Weights of a small GPT-style language model, trained from scratch on English Wikipedia: 16 layers, 2 heads of 64.
Each number is 500 + 50 x the weight over its row's rms, rounded and kept within 0 to 999. Layers, rows and columns count from 0. Numbers have three digits each. The size before them is the row's rms in percent of the matrix's.

# layer 4 MLP up, 512x128, rms 0.13, rows 53-159, columns 0-63
114:455472522504504502555553544468568466590483483469503476481524443509561466484596508499501493593513400548512530493383606530505526523406378497406451424494496500505493506417594548597459500484573587
107:495464471509435498570463572451512537492469494572469530416492625558450590477382462554496405521478554485455481428504643493501496535543462403493530571506470523470480536545461498393590559461451542
029:580558460531512557571488508490440505574523558454487499439528604397555579517476476492426536523466659500483508477459544513431534592438469482483476436458473503455463536535454549449453466527467475
119:415508502515511463537521610512519485596420498482524554514486518507492482540451489509435504433447433549415475433555505474492533577514495514559548517553573520456432468493478459471555462446483569
118:479465417534480521522518515509516445510618409557492476591506392605516484548445462571550432575552501519501495510478636456513553494530510473445528406512430544521404600479439535468582535497428543
084:462429470600482545495498517472463473451534383566561530460521491472521565523542526506468431531465613577463534462483472512517548458423523544466553479451488450548422444561553505446603489478516593
113:502579390539474532482503552545498554433392559517545519472431526506518506520514517408526526493562527526567416553427547516577497451475496575466525435533462527542523478485464400470461421446610540
102:458538566567480502503430511557576512493492407543488609568513466542485499524468512467495486481517586509522489485478545585487436433450487432458470560476446522520518450551577460378516432567499388
054:491475432514476533468519547567427468470503538500522468553562564528493505490521498434440508498570535461429513478490499563503439497413548559455462431551449547429573483480453442496499488413449512
105:509504494539511561554528415437451512513577494440462489564448458458518473501500500449606583524361468581524521580536506440433470546499470539482393536563436485583581527462451437420499474527455447
162:535460450522426534505542458475489460482617466467433570499535414489574503483357501526494552541502532525524465412475512514543531467500446533570521478529480432450497502530503500535477401532454485
047:520477533573471593463581564498469535577495574474455552472551467551472575553475410540516573399429497432528543544546512398457490534539482443441404479544596461462491530536560511490508492438568418
133:461514426545524539588447465498530472499463468396440448502501438512565455524565510512450468539450487498481541557518505597528495466444572547512558502515555589524491468522464563475542485406432519
080:467524429532530426555518487496486490499415427433470564442537568448573408514425487539434475450511563428467485569462539427509506511523454454495482412626523495514464520525466515555523525522517468
098:554548502552498548511546473538515516468556502540514499548526454439476494480489452479589461520475439557640470493544462528623435519519538490492493476451446494535463574537497411510452581464555343
114:417441438567502467441448498420464404524465557550477578479451566436441514483520401476499437432484567450533430455593507633495469550584503547501474520536507478516613512494548595475456474528474482
122:427556496484484567593417486508537531546471542579475508511485429566446459512503533498592524533505420561491442471480506525458481536459470386444476568533427604468538500575581570509596499459473439
116:436467463472511501534406530539587536578452441439569547471483402524408615492571510467505447520569468445427484500499486582438468476478492371436467417494464410433535493517562545522555496628499507
081:421558410563488501406513512472541418477550532487482422525535429564543448572579471520498516567406529484523513485510564453588523515526603504525460540470497479481407483568451489485455499497473510
107:475465560536453532489533444494498488526453473562495539511480599516535481414483407549505505492493439505506469617470461557487435453496560425394429497557521520582506548546427500449574500513465446
105:538476485543409470515457512519402502515508486485487593524432537560481494461582627519482486411465443495487431538526542515483454525452569536520539551589535508439451565472558589506482448425453449
056:498518517464345525410572455487509550524503545466541557501512498538465535543552515469595498441463535546435550481522394435503457477502465518505475581498564429514535523534477493513528501517420444
090:366489382474510564461552424577491468425568584501481441558460575462454467565505562390531403443387507485431582617520492408520464577492445589530449564546460407482479523519546491549495532478594451
042:467474553541506546444453534486524512517521459494528452493435476455525509479394478501476516444423594444506452475541508477404567430456466559544520637541470539593507571516593551430478515451465461
111:405529518488409435525485495514514515567599511432514490469447488478538515501546448498471514368476509385539642502588475521429400506544559500477560501553501553532499489515504520464468481590495465
091:520483549536508504471476486538566526550519417409576450569451500528484540406549489376524542368520561498449577555471614516501465550467493494468500508509527663489525499529537521410510538574458473
123:540519439573497439500545462416507600488545491459497481484505476524580462525439427460562549528360527509534499490496539508617485443576468385490543552495454473543501472477442568417538577553616524
091:429547510548464542528576585515482423550446445487510562635492447589454416491598435531544473535603477445453534527473394456590444423528519521524429523481493469510468523524545576425583550544462497
057:513462577444526587511539529419434502524506502478451566528485576476482467517529539374531463489424487606518488432437565469502491518454456592484472558535548539564497462522516435491405440425534505
070:541440542560435495520414423504500484552556567445482483479517447473625473491562523407566539480476553462493485472515533382528403516530545532489578520472520461446470520493492567399532541468505582
107:446419516466492554506465392492511467460506476439386495495610512500508447500416556523528504507473487595589512465448511485529509547491553445565385595552451485504508517531521474481452528526544458
113:481414396459440459542541489620523561434500525547515483528513523558453590592557561496446509496538472526401538468466433522571454540424420548476462538511420498455446550539546428512497440489613422
073:438415528555474431487502537520369488510574503484404541579529499489575495488523523447587504494490482578502500468436426476490467552500505474465460457553509397505502436488478411467596455564529472
105:606524458486569591554565428593566508509542498464426584532505649446487492460508470444354468453552495485471574520515592613548482535503498530505490495559562509492473538562438479578415464506435502
110:529463430516576541549500389497531444516450483502558433513488505524521539565550522476466376520470444430463533446422472527423388435454488405554538547568606576469532558549498463515475433486481529
151:512496501567547414531510529478503475474508453472555438537520504381512580499405492492395428502500482485515607471531575546447444454459444571518546510482513574425413545570556424452410577490431454
105:470449509451501606490501466492456444505549497546529461480551415525498470475514583488489502555436506511494551484518559454514504512454555477464502538490488523430480500504515452505485474532532492
075:520468561523526492542552531474540470542541481416532450514524553550612524362484444397382574553489560463444510511553604519503470540487502482543572539449479435507510570502533440493424477505501537
112:407557483470459432509496528403442488444573498533503544464544452484490479511480533384547489486421514497481502509551435465592429516538581577509510441538373466516589557574473521521528534461523466
108:492490482531545483513487456539429502568474557442476496544514456500544417476487390506424465535557554574517553522522490482547351509491587444556556511433445489550506612541471569555547478501476470
060:545512554521516380484588501541459471541524488477458454429492462510523576548472528494446577483489634485531478452479526546446584506461503468422524554538535495564471598531494527473583451593478383
104:462481458503546455532488638499536572589569499530411430520542570517454472484515538527364516466548544509437417474502580479500519477503460460441554475439549456535481528526495476487434497456500585
094:481505532510544523502489598555449546548492543540500468430555388447514431485443460538530523472423412577514480439452460489600553432530510466437542526445502415495441426511418530526508533496518456
129:436454455503490511474455435514547544508490415548414474501548457410445527448572539434569436562514506465483583479473458603493634514476463483503563509613479530529437539517509461489557556554444463
111:480375502554532479525658517493496493504490576510512520495551521524451424537550521505585472474451492515589615563402489483506451527497481496634564498538469536529383471506476496448489481527506585
108:572467536462474462529438496549480488619424545516510525555545546448568470543446514570442563511594499571546471514537497460508535577562495534469555488473477361426457515523517504507449486444432527
080:494464562618385570528486508510458501610489549582412448555472531501605542574512496474500580472465524476498482375457499522458492466324524460467453530491448546465511471522530463535490459497577418
125:493530557479495393530498464542498583564489494539470499503546465475488498537503516515423419474385575529489586507485550490560474454514494499488520508492513525514487663530496465596472544508451457
094:484499503451586542537476526562492482459491508502561431425519575397465599539561507489413533429514425474598467494561464502507491515485534398441461501529505466547512482531486528424502501545585457
090:514523409448452560527529474444508466532564542485499553584457486481499485498548537564479569443493540500522510532622443530489371564451420479463562454451621437514491521461520476503479542537464433
131:406549540508471467506460556577569611537488455428521491430566512476514444545460445443445542467517546484532428487463502544591566525492402538530537479613413480469467492555417446483503506485485609
100:427423563524450451559505531517490488559482483508523465429457511482509513586471500595494498503504455582483504596479500525442402483379470435443484543492531486553502605487522529492508532397587577
113:590578520526471495607501462488477532556541486448424530558530423433520470482495604564423422469547474460446548495566619484461467508424498520520506485503520476565477576565478591548469487467533499
049:462463473617545484543494477488543449505479439415410532547472522543579501477476549496480552440459493516559401417364512549546453463532445485512522421527609517427513531522423619489566475516483507
092:483590451531513543429491492548587484467401593459466602583413534520428501453455555394492495450479513501590488527523551509470522486481610502555517499525427415432522512452518547429478471424565432
042:446500431581403483488517496526499465526460512477462495510504543527417520573532545546546550486404483577408522536420611562596505494510508475533522449533460506382543525484560547525555542454489539
099:519591501529470478473485548474470477613530475469491562472472539566437525497591422412508514428476564516541470547578496540580565452444399530601510438482429486430453456564569489443508408549553513
098:544497511516579492501549440596451492614507549508512429452503510431541509462610562486477427440458577553493668505506533449417465549527496477528446480452549587463483518537460497441550556532359444
085:479574439471572443447535503423481436600534554458500486623559513532590472408528481492550546523504516489554535503463492531581483454496470475541489562447459482457495478478561507475517481512458430
088:440444369490502530396612523525517517413544466418503577557403488427490509473481482429493474408516486472511453524523565450453495488409477493490551442489564552399524532444544484553489429527535536
117:451396499357496454511508529600628530514458449500536499476528491601521516594615508364482495443524479474445509486566545478516510626522420445549486527539478511471520450559459501459486541513522459
090:471417494533526505433480553512488519488517458439511407448540512573551546554485552490410452475497488468452481476376549539409548505532505505476502459538572491514470616426459494501493473543519568
113:450619484498457510568513415564488436532500494431494467498431562470539455529562417518516469587467454470516438455530485557508598549544404537523510532545512514450563493492590468442442498402587589
123:486550456463476510447582499504424453492541422534543575456490520489554450483482616550469471528502555504556434428532513525562490501544528478533541524604413547444490542572535492512514389455561436
082:497445507533524500561453498496479477580462522447434414499442544470595538509516560411598606478476524502457445495615544503470432499555509424475445534499502498548482531488556523434393430497435483
084:532517477530437515515475524402485447492622470523503505443521444557562511536531411516446401500498480489446541475399506480454477505468476523431518519609497436491378563631499501544517552501477605
118:463605478469437543553509512548439535522504550473554447436469466530583447451544531484599476557466479515485446402521491429506579504579496541561543502521532519507650483552465501541518520456358434
065:506433518408580498560457465480509474456456504416533456505464470421434573533511457461461566441495506566608383514494543499582460549554485490565394495463404558615503433562514413515479496647568529
105:522412420502493535565557491512474507509456462481519442450515509488520571553558581490389554410461492573593511512540571596472588452471471478481543489480461536553432475463519537476418421469489504
113:562521559578480546453465508519496469491463428460487592484526502537529546527509505489497494524424557501495494447595506484501539459512474607485561557467468427498512515542457455505537563497555473
116:521519489617413485456554476496534433439542480423519536470509485447541481496472489512443471506478506487501482554542594464524505498505463510574470470456528438446513496598475548466496416517453599
084:504456501536505509475508498522458394503491497507491424545588416535430551480518480527445526558495523559562476503597489571503537464452451486471513507439508480443526535448505501466586525430474536
102:504448531480453538561545430483389466517435479471446528493519482516514548491389559477448488527560475514517499499440463446565489534420528528560463434496494458492468507487499482499546341573526463
121:363495511452465487437529681480471470539513478616499541493525515520548485495456514407476479485436538532477453531462565485544561457544430542393508523557478542476509555530577532549571459472465492
094:437497589479450430390648476606476432534532474485465485516489410488536559577513506445555478473529598506600446539472466525424507446464519475432487515569502544464464557538570430452543503504535425
076:506503420526500517541480549542505551608504531452511553524334492523569451515463480487507621463452594479444544467427518534468487547495478552511441550473509524524537499499482440466439560612534485
122:535503492520511505508404461389466583503453507566486426573463504515442552545481490563521580548552533493448539543576476501498486546552521505516540525512530463494561554498464575487536570512505357
059:508559526511539529421607437578510455439441398492551542446479506438541474398448505475518460503459500506621492437456566536535499462526534503538415469629529569480432547465517471447483522434464455
089:514481433536572575563569474499492640477509586506435491465497524479501503478425473473517565378470520620543482524399536545417477483467541428432501472464483551543519521476395449458550531550445507
087:500495513504386515489494474478628470514585497496488451626474501500513441513519505455517493469470544507589563535518586423560563538421535548461500579451520591530474485599432452450612550462470530
075:489475545480499498498567418545542525492478571553458540518514543405525603441532527530467507385510474603424472471539500492578462516426507511486543458543417498568550501455438418567471576414451412
075:461516461571478531505432457476460516518511488542431568580487473495564534474547506581555520477601454537575433393507482509447375464438472541538517406551471592465497470557457481558521447572463495
107:532386491519527605538461528439520437506494446508493453580621428479462528486435563419564561471420552525551461424521400556537469543543583468466486554444533561538511543410503436528503484542441539
091:567517409530475517517475587536547401520433482480606429464475497486557508448438434528501576481503506530425442488474537452511509570568383409436525486551495559440505497602367524464498471469483535
117:554461400540411521514522480443508584520488468469511473501486455471549484508430590505457479498529541470451498435536562509509526512521446551483510571381451505616560498536444520455416492518528567
097:467525479532560503526445456456439554555470523514468561569393528502550490406570504515600563512488542473452463429454355511544485487506514435479512523514524534573583468486539572499568478547554433
047:468471442540471530436414604491428470446513500554499410528497465483564547461427485479534412481465581537570476389423384428581452526527486474473543588520506539590461548531601495516514548537561524
089:442478471509540485398539498514561468556492520590503375476574556509557551478427574477616435458480424493496547492557486448519494532509485536519485522568411590524527448504486473519532521556527490
122:523393450561486512481517522528451479467505467493444527475462524420468474625506527384506464549530458562444561456454516461484544551472455623520578593476615530522545454482556487485478473438624564
086:472434522527501446399537489485517406505465498456511480538541494508449518497603633389497550529386513483392555521585519544601525505458505584520602545439465505542526449514546448540513454431571572
098:470458437509432451583539584440448432466477478556562559454448516513513517460508494526471458546569511468539495532564546535493451519459390464477515449459485569441403465493546483488486464562505482
098:511483422538469532482513556447455442551520475529452420492422535520569522502395368488567522470525510468486453527508438529571401513572477496503398422453489495478566483539528642512524566576497423
117:457530512570522462530524554460546501557473597483503589460456495511414512445488553546495497553498472576412518572589435535447509455578400520552615579491492476449412525474528444471539489511553446
118:575477501525493569463442527454520537509448470529498538492568527526547410562433433412467520472502463550429449449466556493598446480528413508494530515525521548562581452514519490431464457513600580
099:436542455467475567516492536455536496522546534458467508480448604611491531419516447496477437579540529507557515438510503562574457470466454368465536527478512545568525499553462383430532423459500519
065:425557533491475392463619547585510510519446517514501552420454518533518490481499532512481381484428564621406470420451546568492513568466502574505448450618543536410453484609500499482535492465478494
097:464437529487451506458468493524542504570496496481507435523515423419550573482430463433586485422436495496385556526482502493498460472517548488424579458480484521542521563511578458499503495485518606
057:553470397429445486444549406489411498570576497490423451514554477500542411516526531409454478531478605532586564464570502449474474459437550491513518468509506442691478606529454517543555512504513477
110:450490479520575543464511520507447558565527564518560525466483433477600580535479521460554447539551409519455502540533644477539383496456508532434515565479533542521533513522466459369494455593433489
087:478588470462505516488550472420469554465515566450458514428582427552475487501505438467519411508432485518481480448531533511511497470649522502627514617553437563459592543499457584516560525530454524
093:454502468542507509536566501457452475473482489460458381474475526574451482541473426499519431477450550536510477524439614489458558576520507525423552607530414602487468542549412470495428511487468543
123:504571576555502400521486488517476589495486430479519549470492436560466516564459493464389469503439480601601471457439518596537475525589483463563611497507490489601520497473502555490502534553526504
118:479475541501500507492530446565554539556528548549499454411441429419552500513486465470497469546435529507525475427408449491518439471564485609472476521606438495524494544499630475558486516571507504
120:394410497491472450616542565458474550597471372471455517398516452533552448599436507518500419508476458477480601488555569510429459572507523550492458548547413527492472501511533479525555491482501455
116:405536468453538488500395457480544514536551517500463469500647490500505501533455561431529444538394470576479466510565526565506468549549555468448423508485472571497455511456502643585458510545507489
075:491485529568469479585477573540442548519483518529532509505528542498504466522470538491525482612524503444511482454386583430484481526504454496610656518462461504578481505540461560478554507486421462
117:426403504467526471463497413542447519480560482566459468495535535543438530511527501360481554487434484492474500517525536481507488529501413434473561528495556541546477518511582545426583511468419498
# layer 4 MLP down (transposed), 512x128, rms 0.0922, rows 53-159, columns 0-63
102:509452450564489564614501503635529503521530454462548506506464547457563410477528514472541448544512409408502575584442490405468560474445482451512468555440543456595539489422520492575506616529526557
103:507566470493523560507594472478502490437378479487471498455549437535471572589483497414558446458556489475470496426502488429398525424486555524467555600513529545464531544549575403557448471415455529
026:472479513527560569443516531475460489555454540476496461500490461570588477521522528478594514457500505579467436571633480441441507461487565551580490435566476506593509536505549516421499450506476544
113:517517579494545515525506515541469494556492422500543531485420519511448518421474444525425527453494583537532399563488633605523489439519461578493350410457478440491547536523480430507518415481473540
117:544508527540528504624410464497539438437498454521585556532583466462438491420461524483525551388469478607455420453505532538565517530531519522494493500523423563581505470456445535518435433492501629
079:448506516518538483609461461536502529490557491522455569448464508398469358555444523545479460470563545455601520407477530472553454460490510637582484423402454485585521484457608463521520535532453460
104:477477519488516461508577425651464485588525459497433424486471457540542486424524461504512492490450460429422498548509485530556517462507508405517501593462516460494573470524529560476629560527475558
107:548493411493467420485428587487538505567467513549475579467546482539474505548549496520512546554522536498517491582426440580505474520531471483513495479463476407522544475468577468496468488459498381
051:423514514527459395426488549462441456445469489530461537544477555564507461519371531488493477559443460576527414548473521465496471448534396477514447399524470520513538520534455462565488535524536565
113:508476552541511550523385533491404399513481558441538519618499415514436517542525459476525517591494468523531522444459498482541499558482531464505580441422509464543444434496435526507463531517473482
166:543487468483494474504524416565533455519517505463503510415521438436629440529538517496533434467550503392525400539479472557472636488474503491516450491510507419467522499462500484494490509556524449
041:449503547533488493478521500477384507561481465510633492472464515436534576459509462505479475484548527593511461538486490390418449504552521616494490529489548418508486444583504573510452478582439545
131:510459498616550561534434522497466465413427502495475506530502570422573475537551488494489453488485434525561355513517505493496533460434503642460494449603469512486464510474490402394511502623543433
080:509520535491496460512549542491492523557453458554415588512504400576579475393450439592589540581582494521535433475462561492555538415453435481507559473525495481546506487514467532553471504522498573
101:533484480539474548435568592601605480425536472535530527450544552547494563524513488470514504429462576483599440531565500526475437498486496447528501440542483491487504389467458412602497460503625450
116:441469442489430532478517493436505468526515592518562505494400511518468440584425486536603494490458512491444481492481423536509467599513513510509522517466522555482523435604461517447453448523456444
118:455402539475531420464421518526435451544516490412503578428532564527484551580517438398449615454515534519565379522504467461438443516474526538487513370486542547528587565452469513551420538479472541
107:537557462577503497526405505522520483519457499510496619428511519537432476564501446505359510412556482496482506469487510491563534467506527559408550461426567428442576522598467494533534515554535521
085:489438490485533519530585427609533489464504557473528535458430500467600544541405531477419593579490438509415436473518529503470507546508481439583566523570515438450542518495522436555533559523462476
099:523438504474531467500540520487468483466439417549526554536624555547537490419445559435501552541542501543491518465576507476498489411517411436549523548556461500480524447476538538534541435577471429
111:525562403511512414360589478506574506536509584513554518563443570401511484526504501642491488474517411438490616515445537499529533531505541425488536592510477466504406407488449506465508497471447546
058:575508477482504510495440466515554418423535486444544524409474472539429527493583529526372444522453514536539538482501465401566529431523571543533498644523582516463414525495494542593488572473468479
090:572380578536651562487430476488495527465517507642499526498511551509554514469377547554516448473572529587508527538537473530523532464438581583546498459485462452451429564438496464474450545423518511
050:524511504505504503484455491546503611506466446502484499451483429511496497534445582459427520567568591582465480478518463524432444509456518583457463465549484428451459549460450371542445548519549489
108:555537525492504458530579507497468520442618492627528580550518497585401595521444491511458509473491505517513529521496522488466449481490503522507396546468491506423487488453624511562454502502499346
092:541511522443438432555440430458498512335545534470645495466502444626528527555455464525512441566463495490514479478504445565500574563461495583557497526541520462409499426520540428503465490469440517
114:547506573490536496465473499498500526486490476532447515407561452417539579341476471417581457422529509512499485485656546537412432497478580570414467400531417446501534550540547440536500592473542542
094:564367481450544467497489450475524447507498497610495555418516478530455483453491493478510486385622540469557516498537441509488487460623505558541463471606545534544515618499478514538571567428496571
061:481434517556459575628525544511544433562477507520412489525468616493464540583492485489463473536460514532580516523491533448479454441491490391512482467425491520593515549501534448423429529499448504
089:506542459498460499603399467538592431519545536575415482479448526447483556553572491351504487427551482532494550580496510489582483500441439441522562593386470526451517531496440538523482578485547498
120:516498507574491459496515487520449477563636493414401528428472471540568439417478521480558586585497511532553477527464569460504565472531551532519495441592443435469572454518479521516557492562419508
113:552490450529511503513581448544485556560504368599513442476468517534496500532536550434574524584411586465487434483512478531466555527458528574441552605446474469547574385469454533453487531488488506
071:521506492532479535492568471378496386522514440549433482530496615541483577453515592542465491570482486455510479435492522463433455514503504377540505468440624551489494429512618554595448485472447444
108:560540593531536560518482441587497468492437432538418551491440447464472488494564519496434536584502480582548431564503510559606467457481493545490485540565503480479512423479476445541435454546517505
113:557562425453532575545491457525568492492489498504504446440534517468548515558553558560504413526412499462510416515452549508436416516434607584472534455592491464501540491398467564498478570521466504
156:555592480483514435371527517487460433492539438520587545465591448524512446484456515504539454475497487389521472535497445439440424502535533565515463484454507580583500431537532526472495512499498554
110:459524439617482484618487473506540540567544485443412419421502474578536469493466480454480556505524505581497444544422470484432494504625577496501517433527562443477573481548571468486511512506499553
068:431463541505514561535486468560406501470572539418526527493530499549449507517534578383513518504542480550426427514459436512472450417412474568630492541444498487463559401518478499522533470470533499
114:468584543473497451517507526476536509518416446432509430479525595452445466452501422584599521496423614549431430468577504487559535577520460514547431529513424442462518551490439486473546581389599555
106:402576425443591456507463485523491597481391574468502551418544389410535547503536499437509496502514457483412490508457448522451454503519546475433474515484566542519470508468567568501413495502580524
061:627456522478476368448601388487492457508456515587556556435443395493529614396540501527462484552505535486465520492572450501503472462518494575507423573464424510500503480474454428523448542470501481
102:508469532459493427486579426607563525504535511492519468499464523539490412525423568467403492467494512524377553558390521500490578436497405425539521487558476538389618510496521467530509554322518485
086:465499463460493456507607537470434569542554478542386366497551387490434583500511445538409486531459466542584481589514421427432573527555522578553530531558478483455517441514455490510520529427523506
141:511479547410522435373552428509520467525468596517476564475512434442549440478454462408505535551532426486485599606448418558508510566518463567476551527444453554501467496536506474564579519507487462
097:519508558454550469499507446518516409489437462451583558496474548550477484599517463483478475471565505416557517443519451466545476538550549567524490438533565434610479521440587382474424547561526521
130:538538547490517512470559525546516459469461498615591561526387508503459546451464521510450586511477592528519505489414440513589527533546511513487490494535440505546368495487546432433425503441546559
067:471509574497532558442610528482522425513557513571414519467497560490469499423450516485480465511599514495542579488398565420414532474416599427390482517449466484427511475545474447503471602426481580
149:554510478539507483579552558513554549522461440502519579416404515420458473559429470471563506446500510536564550470497489562481498547527530457455524477480503574455616451484494475552445589449466535
093:488486533521491614444469506556534457515526540516465526464448549418516438512459516439467514492562549540506428538409539507423518413573506495499411563491395497424485463529560498551504438474428532
098:584580427466487510528520530519520465531518510484507569372528543421450470560530502472447427502501543480519483554535482520475495539454569484478526553462464446401494481533598451530490503510582469
123:443518548516457508469511482496485485497565552457493503573500537472519421570500452455499501504493526441459536512432460409544554506529394530521541580375489460395571369588452539457633570475438439
104:508414478548482586477450569496508556446505461512435470474513625487534423556559522484597459520474452394466479498574469438488529526465534502436458545423507581502556453483571576619549530543434434
122:517568479469533394491581503421450415463520542469574597455487444449507430563515547417460504497575515514498577477452515529543460512455472491508559532411479463513446559539494476449437486444529521
046:456478483480580592482507437410537527520501609436590457562472504490505505562444570501515537460488511468542485504493490427449574372532457523460487504403600456525453401584505502455575517512511586
103:531525473501517521414450421412494448428453541399579481489448518473454477485574484469580428521451496503522487532526479512583523497542502475584427471462495434545467451462503567358468529497515510
045:438507470472468470419476523542577507449479485441514494444445524483496445474512492494520505568575499575608484605570480497468564590503539570418490419480531491568555524516452503555468480509441496
105:372473567560442489456424541503506518527547459458520476483392513506526474555524514500544460436563445519516419552535464534555626515549479441473517482450541450545484383412509481473435460539520492
093:477499584518511539534485451539526478485567489503494456566591424450498451454543506515474519530449588419571467431483491505556482509495564479357348469496429462392583447488500556511553544531562532
074:558322517412479428594450476595526434583441500456524573431462560511499443447534484517531533496526451498492576473492526527515508533486464469555609498449559537517516432456505572517404525492512417
076:481543502453425424546419498576478555464515493508521521560529470509449546552437605511504564505530555494496447484434476511435451425474548606413529450539413563513578443605514522653488489403496539
120:471450612441553512561510516491528541419410551446497553484526494562513489602488586465578522398438476567432489404501485510550480579502412471405555494471432493499593429539463505422552600510512438
080:486442480496436523399391481523419502475512537564531395477592552466472460504500527493506501428515531559544423569460515528535462494410598534508422497473480548598477532392410537438497497531495504
124:624507541560522525500464464495533581457505463400497551524461513482504573551557487542571492509597477510546459474410512517485514481538507389525558560465490528404477528533428509408532497461476458
132:518441524442442443508523504452532450433495450462575466493527545473545377516503579469614522515500578522483388485526448550465472602481503430534628542491528531482579544485506517513552517468572379
088:525471450520539538411509550409534398494514493497558485544481497538530453522550514527451497433423567543471484375509495577510506558438449572436442574388514552464598547549536491489451528610477499
087:506496488408494492445566419470539634530476441406521522483496475523514498522563522502488471482583542522501461456496511435375438485515446587509508623429582522540462511502465519487495567453484454
122:547560559458541527539492517577517450405528550594512551446462431450471487411352584537462432458410476553554501513513575582501463526570545483542541511626479522598461530440508531475464486479500389
063:513515439530527528501521609438508443511552401538620466505532489449508491453563464547483447515401504543520512541395513549431422497556533561504529587482497555538490410413546552477447511489456476
102:469486468378543566480517421462455433443553468456495441605459519501488472476591586439529551405462462507428437556502533507492528548607436467514470564491476498491433499486571586470524552454515508
123:595538554473556487498459491624473526441462514488495536522496554509468553449542487506441472562464639495479562532552400473467546411591454595432506510532463531455510465427545475486480417503579578
115:508504479524451499490573543572503465505552552512494497473453400533590581539432512527403511552461538476506428505453506509482414556461421578506449539597489529478599434530487413516468443500564452
091:587519515461485557397511392502483546372471563477498537628563487573484476537514517501553455567567580551538457550504432526537424484479520527429474537417572546479471509433510466430534457525457465
110:509490421563527442544560550481448468442433424476468496539548462532557455530490537505470523515483577579549443505497467467515612439529586567465477447572523378487559503551428500424447469592534501
132:550532577474538469493523498411524535435492477447470526536543481504451443512491465399533490475446472500515502506432493461537476531453443368460527588487517445461575492574503497465572608435469469
102:482452498507517452628542434509533462435514447498577575493592477559532485520568496559492456528592468448479521519578441515525553474441427538544551443423463519446502495505585450475448523482403407
084:486555477448521523549504503518376469493443566422437489485465470493493464465434560459470600488558531487519531500437500480537429513431450528538551528479532501514571612562398417493479503588540460
114:531569484587439532431540567499519503500455509521487511573533508438498455504490482526538528552542494416492553380509455534475511447459477383480418453519475481509619440503570526498550583527540506
055:478506489458586512605514461410406509440445420543554496447514481558463515476448507501504475469605556472482585479446457497476545428437426539558514556490462526557465495467511508477456557480454397
096:514388577445534546448534493499421495532385500501516494533548564521491520484432503516538521542459416596405528588465428378519593494511464504420509567483486546456482468497492482487614606596450492
084:440433486467541524524505560556528572499510507562502520576499548477511538563499451477423529474625531493519526567499467507452467516484557488498451460553639457449528448542558532473435490467478513
076:514561561421545533488478565509496386500463498555437501456465602456442478536544463538431468570501628501457460617562494557544532543434499478463559472551455395446513459423540518566559505447515431
079:442525487525504553495494550604495473336495486527443454450505476464460495421488560493449535505509482478662483555543516578543474453477368443539455557523416542450482454574552503516471449535579400
108:619462545514529473425528550505593517483504487546608464529545479532474505570518540559558406502395589542532505455507449551552441415487570478461446474502482480562518495456450529435544531591475447
085:449524534493521504477475534504424467497384453424448475502591495461547441428471498480592493451529513529467506505512435501535491396521520472454540472532568491494566487490495482467512566479490525
123:506488521538455543460542508499471517580460486465554472493462455533588496521535569485459453539413489400478482488485509551399487464569395668496356511531460491494560464548456434494541466499507448
077:486550585502598515535479425442546552486523510511541490513485636481439452553434505433581618530435435531523554491479533475458497481507530496485489434490536490474369412488502582504485536430461481
049:469507473505509626451476486476475505545504429470543499462495485313378474482490469526552586573459487584496502450399451463484503586564567549545509531529478593549493441509469543540494502453513530
091:554506422466546471566511513572543451540499508553520485508535515520486531447521536480480518509535420506535423531494547449552521500534412501489469405547502518554518412465511455488454421591499397
117:531552510454538491480546562565505572595500409454606496461580460428541442513533502564503560527625534465531366476487386586506513469570430448526524475411488490429469465503429501484485464451484514
090:474401600516508493511473474529474449537526542503419587527640527522532511529517406385462467433545463474484532505523400483526499425456546537439574521464554505494429525487659514545514451549447432
096:481476461416496559569435670448444541594562548577514496483504489513519505503498515502586546555457484544560483471470523606437471482444481419503466485552540545623389475451536443429475555577483524
099:532390433447477557483613500512488541411546445438465442535478489486465467447409496468488507458526455483504497613512568449557528484589414397490478395500563396476447479507476566555538486529459552
114:441413555462507517576404522501568501513505437549462483497579470492505519496543483457425479508493586451482458501403525573492503526467586580488520526544488519514531626472457512567420462520532524
124:501537444529594556543571492486437523437473529552447448436481489482465531501491465469510457388541549505520613627509549500553465541570483516432489498510455477475464545446501495538486464425541497
103:545509474470534477456470533434423523581501531436559526547469460515562482479386473518653536559510416417568488434511475525416490480489436509539545532415538444448483463482557546483469491411544550
074:485464521468519441551535450517397517402497456511574515379564401486442577406494536570428462510521429517521603501497441522539487519550506511464450485438473591513418479466436490444445513501511469
097:504499565509495559494544458469485457502494509491532371437615620509457516522470467532510460431521526507554556524518486442581547522494374548511402537417480475479523504478464463512507576480471460
059:515518456546508544524502496495514498551539418442544540496483528587458531524564446465537592594457460525559463556549554534417553495483496502555481482486430605508535384491509529472561521516483484
107:464452505431533530589505594459468495424505435447494508450488497439461532541396532464503510486494513583467476495479557511522470484448502485481611558513553458533511490475547556469454504641434556
077:596516450427533444534483542473473566506494597513529519394460506472539550434524471443454515383482488538641443574557519394522492543452560523551620516535556505486449501474584490462543412463479577
091:604558500531456555532497478533436424384519558493479559571506584517500451518402552479513538533468443484466464595495433473496519506480545537503520647389479437440567539425452435595476486512484554
122:405539601432466508511558551502461470450500511591391537461439491462501514513410477336575558519457520479506409588545572537532494526507527595438505534438524454526473571512521505472452469428525457
119:517565505531474560523498429590449559425576500429463529488387533500549486525539504492604426554521493506518459423537499510478467502510516484593463448505457468548430494532464488429487523499568454
123:454566522499465440383462572399523422567476554531505491469509482575436493562453476494463508417524504554466512464439491503611405655424441514539498481460519534596515480572459499490577595467440479
099:481570516422446494508471451527520507472556567451524553499545433471553484490544474521553509512456523436575581448467507538557506529458468473481541404464512567388556402455394554489456540406433464
068:568544403502518494543530542505518532548548551506529508418451421468474483516518563556470537434421557519508545516524517502449464360478616491513588430542585561521549446403527543490519434497428515
111:493611466551574557510531521494443486465475502522498576477634540483435462479525462512527456488521490504455448501491501534563569564448421459432482459468459516562437509525529466558417582449475506